From a checkpoint of a small transformer trained on Wikipedia.
Architecture: rotary positions, capped logits.
Training: a variant of Muon for these matrices, 114M tokens, 13953 steps.
Each number is 50 + 10 x the weight over its row's rms, rounded and kept within 0 to 99. Layers, rows and columns count from 0. The size before them is the row's rms in percent of the matrix's.

# down: layer 6 MLP down (transposed), 256x64, rms 0.0844, rows 175-199, columns 0-63
# up: layer 6 MLP up, 256x64, rms 0.0845, rows 176-199, columns 0-63
down175 099:65 56 47 69 57 40 47 57 44 43 71 63 28 54 49 55 48 43 51 42 50 52 47 49 63 46 55 51 60 43 45 59 49 51 38 38 36 56 51 51 57 57 34 39 47 67 39 60 58 40 45 37 40 44 56 24 67 64 67 41 41 52 62 56
up176 090:53 68 34 45 47 38 52 48 47 40 53 39 44 47 60 36 43 36 49 48 56 45 62 61 42 53 56 36 61 52 43 55 35 63 62 38 55 43 53 39 43 57 51 64 43 33 67 68 39 62 33 53 44 45 46 48 62 29 54 58 44 70 45 49
down176 097:43 30 67 57 54 66 44 45 47 66 46 43 57 44 45 62 37 50 37 51 58 58 48 43 50 57 46 67 48 45 61 44 50 42 41 61 38 61 51 55 48 63 53 49 63 84 60 29 39 42 49 56 47 39 54 52 45 67 58 44 63 41 56 47
up177 098:51 57 52 45 45 63 50 63 53 71 45 66 57 63 65 35 46 39 52 47 40 45 38 44 51 53 71 19 51 43 56 45 58 56 65 68 37 63 57 42 63 50 54 44 58 47 56 62 43 59 46 54 50 49 53 52 24 52 41 54 51 51 42 54
down177 100:71 62 57 44 55 38 45 43 50 35 58 53 53 44 32 60 55 41 47 61 39 64 60 49 46 46 55 64 59 54 57 48 48 48 41 33 65 51 61 60 37 35 52 49 46 52 37 30 53 42 62 64 43 55 60 51 75 64 68 53 53 58 52 56
up178 099:38 48 44 58 30 55 41 55 61 51 57 48 40 40 54 48 46 66 41 36 29 45 42 50 45 52 70 49 48 39 55 40 43 52 57 68 68 40 57 50 41 42 59 51 52 46 67 52 39 49 49 66 68 56 55 67 38 70 52 53 33 43 43 42
down178 111:57 57 63 26 57 43 31 52 44 59 61 62 58 67 58 23 55 27 32 55 44 46 51 49 54 42 42 36 47 58 38 68 56 49 45 52 62 44 43 44 51 62 41 46 38 56 49 51 52 61 52 59 45 51 43 53 43 50 47 53 70 58 58 35
up179 098:27 37 44 49 34 42 46 35 30 66 43 42 52 36 50 54 45 61 52 46 68 61 54 69 44 44 49 44 76 38 45 41 63 55 44 47 51 53 48 30 44 58 53 59 46 57 46 53 60 57 42 53 47 66 62 53 67 60 57 58 50 49 50 45
down179 090:58 56 61 56 54 59 36 41 63 29 47 59 57 47 36 46 48 50 35 61 53 44 55 31 65 30 50 32 45 55 59 45 42 70 62 55 50 52 78 52 51 53 47 56 56 52 33 54 57 45 68 62 58 44 55 48 60 40 49 35 46 52 53 45
up180 101:55 45 52 58 47 39 47 44 48 57 64 39 46 51 70 51 43 37 41 31 33 52 65 57 41 45 47 59 37 43 46 66 58 54 46 41 46 44 40 64 30 49 45 26 48 44 50 49 55 51 59 54 66 60 37 40 53 57 30 52 63 59 36 37
down180 092:49 54 36 57 59 46 58 52 67 45 33 53 39 49 43 76 67 53 46 39 60 43 67 66 41 48 47 40 38 38 47 57 51 73 62 50 44 51 60 40 47 58 48 53 52 55 50 61 44 41 55 56 51 46 37 56 61 52 73 45 68 58 55 36
up181 108:60 39 56 52 48 50 49 64 63 53 67 64 37 51 48 46 49 45 54 47 39 66 59 51 53 50 74 74 64 57 38 43 54 59 58 64 31 44 51 61 58 38 50 54 58 64 40 49 54 52 58 45 39 47 50 52 59 56 68 46 68 40 36 36
down181 102:60 68 51 53 57 34 47 57 47 39 46 49 54 76 31 48 52 56 51 53 48 47 45 58 44 55 39 56 66 47 50 39 53 59 56 37 63 54 64 51 39 42 53 64 55 26 60 47 41 47 65 36 25 39 47 30 57 49 46 51 46 61 48 47
up182 097:59 54 37 47 47 63 60 61 50 62 72 63 60 48 44 42 42 63 54 50 38 47 51 60 56 37 36 34 29 61 49 67 61 60 61 55 48 56 49 49 28 43 41 33 49 38 47 50 67 48 58 49 50 65 39 65 55 47 50 61 43 42 50 53
down182 093:34 43 55 63 59 42 54 57 55 28 33 44 27 46 59 53 57 58 54 44 55 42 43 47 65 45 34 48 62 46 51 35 47 48 61 56 53 40 62 42 64 43 68 54 49 34 62 44 36 50 52 50 40 43 61 31 57 59 52 54 41 60 68 52
up183 095:35 56 53 55 66 46 39 31 27 37 60 29 36 39 52 54 60 50 52 74 41 49 48 51 66 45 62 50 46 62 52 55 39 57 54 36 54 50 53 49 47 37 46 52 58 41 48 39 49 52 52 38 52 40 41 37 47 37 53 69 40 35 45 48
down183 105:67 43 46 66 41 37 51 56 60 63 46 62 66 49 38 47 53 49 39 40 40 67 36 56 55 63 37 43 53 42 73 57 46 49 43 46 34 52 58 53 50 59 41 41 52 59 68 55 44 50 51 66 53 38 47 50 40 64 36 47 43 70 67 50
up184 103:57 59 62 78 53 33 49 58 31 58 36 63 51 27 56 42 46 59 46 61 43 50 62 44 52 50 49 40 49 63 46 42 52 43 63 44 38 36 73 53 43 27 44 38 58 43 45 44 38 48 45 47 50 53 50 58 45 38 54 52 45 55 63 51
down184 099:63 41 39 45 39 58 47 28 57 40 42 31 41 48 45 57 66 55 66 57 48 60 47 44 54 57 52 76 58 50 58 48 41 49 43 46 58 46 53 59 56 58 47 62 51 56 51 44 60 67 46 61 62 44 69 48 38 70 58 51 68 71 52 50
up185 110:52 50 50 42 37 36 53 53 42 55 35 47 38 28 46 47 48 50 38 36 42 39 32 66 48 37 45 54 51 65 55 57 77 53 56 64 49 56 60 62 51 26 48 47 48 41 68 61 33 61 55 48 54 59 39 42 46 49 56 55 55 56 56 57
down185 109:48 56 25 34 43 52 46 30 37 38 60 37 54 65 57 41 42 53 69 42 37 59 51 58 51 51 41 44 63 41 67 39 34 48 61 49 57 51 45 39 48 58 51 53 41 59 37 49 58 43 49 63 50 50 47 76 55 64 41 44 51 55 60 55
up186 108:44 45 44 47 49 63 65 52 16 25 50 58 41 41 34 40 48 47 48 49 57 56 39 47 38 52 54 47 73 48 54 41 51 48 49 26 41 55 41 44 45 46 42 58 42 49 54 45 38 53 64 56 63 61 68 43 46 46 49 45 64 50 51 39
down186 098:50 51 45 53 44 43 39 49 57 39 47 57 52 60 58 71 64 57 56 41 44 49 45 52 52 56 64 39 44 55 47 43 46 47 34 52 62 74 48 65 42 43 39 56 56 58 35 47 34 39 42 52 65 38 24 57 36 31 62 46 53 36 40 54
up187 097:46 59 43 27 42 57 54 44 48 63 62 38 37 25 47 67 52 34 51 45 40 37 53 53 33 43 53 50 46 50 58 44 44 39 72 49 40 43 53 62 54 54 48 52 52 34 54 54 50 69 42 45 50 39 61 41 59 49 46 57 58 53 31 69
down187 102:66 52 60 40 71 44 46 49 44 46 30 70 55 57 46 43 35 44 50 55 51 61 54 69 47 49 41 58 56 32 48 41 48 52 45 40 55 46 47 56 41 49 45 53 60 63 48 44 49 46 56 62 17 48 62 66 39 39 41 49 49 55 66 62
up188 108:41 47 51 53 47 43 63 56 48 50 44 46 46 72 57 63 61 40 37 44 35 44 57 34 28 43 46 54 48 39 50 44 41 48 47 72 64 54 57 38 42 41 61 37 57 49 45 47 42 63 34 38 44 59 53 54 70 37 33 55 41 55 32 52
down188 108:39 41 39 60 58 47 47 46 36 42 63 59 63 55 45 53 70 41 41 54 67 58 58 58 39 42 55 43 49 40 61 40 60 66 56 57 44 51 50 36 54 56 30 63 61 34 48 38 33 50 70 36 66 53 54 63 52 49 51 62 37 50 47 48
up189 103:61 44 42 47 48 50 52 81 48 51 68 54 41 52 59 34 41 44 49 30 71 47 51 50 57 37 54 48 48 50 40 29 61 45 44 51 63 65 51 37 60 58 54 51 55 52 37 26 60 52 42 47 46 50 57 45 39 45 60 49 52 57 37 36
down189 104:51 51 52 75 47 51 44 61 53 56 25 56 54 57 50 60 50 74 62 45 46 34 48 50 40 42 58 41 43 54 66 43 54 52 47 74 33 55 58 57 46 45 63 77 54 53 60 63 46 51 45 57 54 57 38 50 60 37 56 45 39 44 54 49
up190 102:50 49 25 59 47 53 54 60 45 41 43 41 55 52 49 66 46 46 44 50 45 62 50 40 55 51 49 64 17 51 47 43 44 54 67 47 44 57 56 44 47 49 60 53 36 61 52 38 51 54 54 67 65 50 60 18 42 51 54 33 39 47 45 47
down190 104:65 54 47 47 55 62 62 56 51 62 50 47 31 63 60 37 70 40 54 42 50 45 59 53 55 54 47 49 53 35 61 63 60 59 55 55 43 48 59 44 66 48 61 59 60 52 36 37 38 41 78 43 48 60 38 60 56 49 64 35 68 59 47 52
up191 089:65 55 56 47 49 69 51 51 45 49 47 48 41 39 51 64 53 39 43 63 59 60 58 56 50 65 57 36 56 76 55 51 45 61 35 48 38 43 46 49 46 53 53 36 50 46 47 76 68 59 57 60 28 43 51 49 54 28 59 53 57 48 58 36
down191 096:58 39 28 47 49 44 53 47 35 61 59 59 57 64 52 48 39 54 51 38 58 56 50 56 47 48 58 64 46 24 34 32 57 40 45 45 57 59 56 57 59 61 47 61 38 57 53 26 34 42 48 44 64 54 63 55 37 63 58 45 47 57 47 63
up192 099:33 48 67 50 42 33 52 42 49 29 42 50 59 42 65 53 53 74 53 51 59 56 48 44 63 50 58 60 47 62 52 56 44 29 61 74 66 48 53 53 42 40 61 49 34 47 52 41 51 46 58 68 50 48 63 53 39 41 41 46 50 35 45 60
down192 099:53 64 49 38 46 43 47 48 38 51 40 60 61 64 41 55 24 36 66 55 43 39 48 50 46 45 41 58 42 43 54 35 56 61 56 47 44 38 44 42 58 61 29 69 58 51 52 51 43 52 40 42 31 50 45 34 60 54 48 69 62 36 62 53
up193 096:56 51 40 46 43 64 55 31 45 39 46 41 73 37 52 65 47 59 49 42 33 52 46 71 66 52 60 44 37 44 58 29 63 51 53 43 55 60 49 57 60 54 39 52 55 44 35 53 53 54 62 31 51 50 56 51 49 44 66 55 59 35 68 57
down193 096:37 51 51 62 41 49 43 68 71 56 44 56 56 69 37 52 65 41 37 43 55 49 50 38 39 50 42 40 52 52 50 60 47 47 66 44 68 50 49 39 45 44 55 43 50 47 61 50 49 47 58 61 17 44 49 48 43 34 55 44 55 74 55 37
up194 101:44 51 57 56 57 39 52 56 39 39 40 63 61 60 59 67 53 51 58 61 50 46 32 33 42 29 56 49 55 45 45 61 41 52 55 59 40 69 51 42 40 52 39 64 62 46 48 46 38 38 58 36 47 63 51 48 33 44 59 45 53 65 49 76
down194 107:42 54 53 48 58 53 56 62 46 49 23 29 56 41 53 52 52 59 65 49 55 33 49 46 52 73 54 50 17 49 39 48 45 56 35 39 53 35 50 48 50 43 56 51 50 50 54 52 53 55 42 54 31 48 48 56 53 72 34 53 43 53 38 42
up195 115:39 43 54 40 47 53 51 43 65 59 54 55 66 38 43 52 49 30 50 50 47 52 45 65 46 58 51 49 44 29 47 52 66 45 42 69 53 42 41 33 52 42 66 40 22 62 48 45 50 45 54 33 47 32 45 63 53 46 50 47 47 39 44 29
down195 125:46 48 57 50 43 40 46 43 40 45 62 64 55 62 30 50 53 53 54 40 29 64 56 54 36 39 65 44 42 49 62 51 69 56 52 46 28 60 41 36 48 54 47 44 57 53 37 64 47 38 59 46 50 39 42 65 40 61 45 63 53 55 75 49
up196 099:44 38 40 56 67 45 54 44 36 35 58 51 40 39 42 55 54 70 56 60 42 55 52 41 54 39 43 51 60 51 46 19 44 51 46 36 36 45 42 55 38 60 41 57 51 36 58 50 44 38 55 45 71 64 51 41 46 33 49 51 68 39 57 53
down196 096:55 62 51 46 51 57 35 61 48 57 51 40 29 51 40 59 62 74 47 64 55 51 52 41 42 54 63 24 52 52 52 55 60 45 41 70 57 46 54 65 57 45 20 45 57 62 45 51 55 37 38 41 47 51 64 50 42 44 44 51 55 37 48 53
up197 101:43 41 42 40 23 55 60 48 61 47 38 64 29 41 33 63 46 54 63 48 52 48 44 48 44 49 54 49 33 58 37 29 37 55 51 50 52 57 34 52 56 63 39 40 36 67 51 60 45 63 56 54 48 34 46 52 52 55 50 46 46 70 51 42
down197 103:69 44 62 56 61 64 45 63 43 53 49 38 57 42 47 26 56 40 48 51 55 49 54 41 54 42 51 49 60 38 54 58 53 40 54 37 56 58 50 47 52 38 60 79 64 53 45 63 47 49 37 47 58 47 40 59 43 44 66 25 44 44 40 32
up198 096:48 51 38 50 53 53 38 61 45 38 62 40 39 43 54 58 49 43 49 55 52 48 43 35 70 37 45 36 57 50 37 46 52 47 62 46 50 44 46 50 61 28 37 67 43 44 47 37 39 47 50 51 57 40 49 59 40 59 59 72 43 51 24 72
down198 095:43 47 37 58 51 33 50 34 46 54 38 64 53 60 30 47 42 40 48 68 37 34 41 53 43 59 49 53 47 56 45 60 40 50 57 49 59 61 46 48 44 54 50 23 56 29 52 65 59 32 41 33 42 51 51 51 58 45 39 37 50 59 60 39
up199 109:55 33 75 41 44 55 46 40 55 61 44 57 48 54 52 41 52 35 44 62 36 59 63 36 52 56 63 46 56 54 44 66 40 57 36 53 54 50 51 60 49 40 33 39 46 33 59 41 66 69 51 59 47 53 60 46 67 42 50 49 61 69 58 42
down199 102:61 62 41 62 60 42 64 47 53 38 36 47 34 65 60 53 59 58 45 30 45 48 38 50 59 58 43 43 47 46 54 38 45 50 61 52 38 45 59 57 56 63 65 59 51 49 58 46 53 52 39 63 61 54 52 78 34 65 39 39 48 31 57 55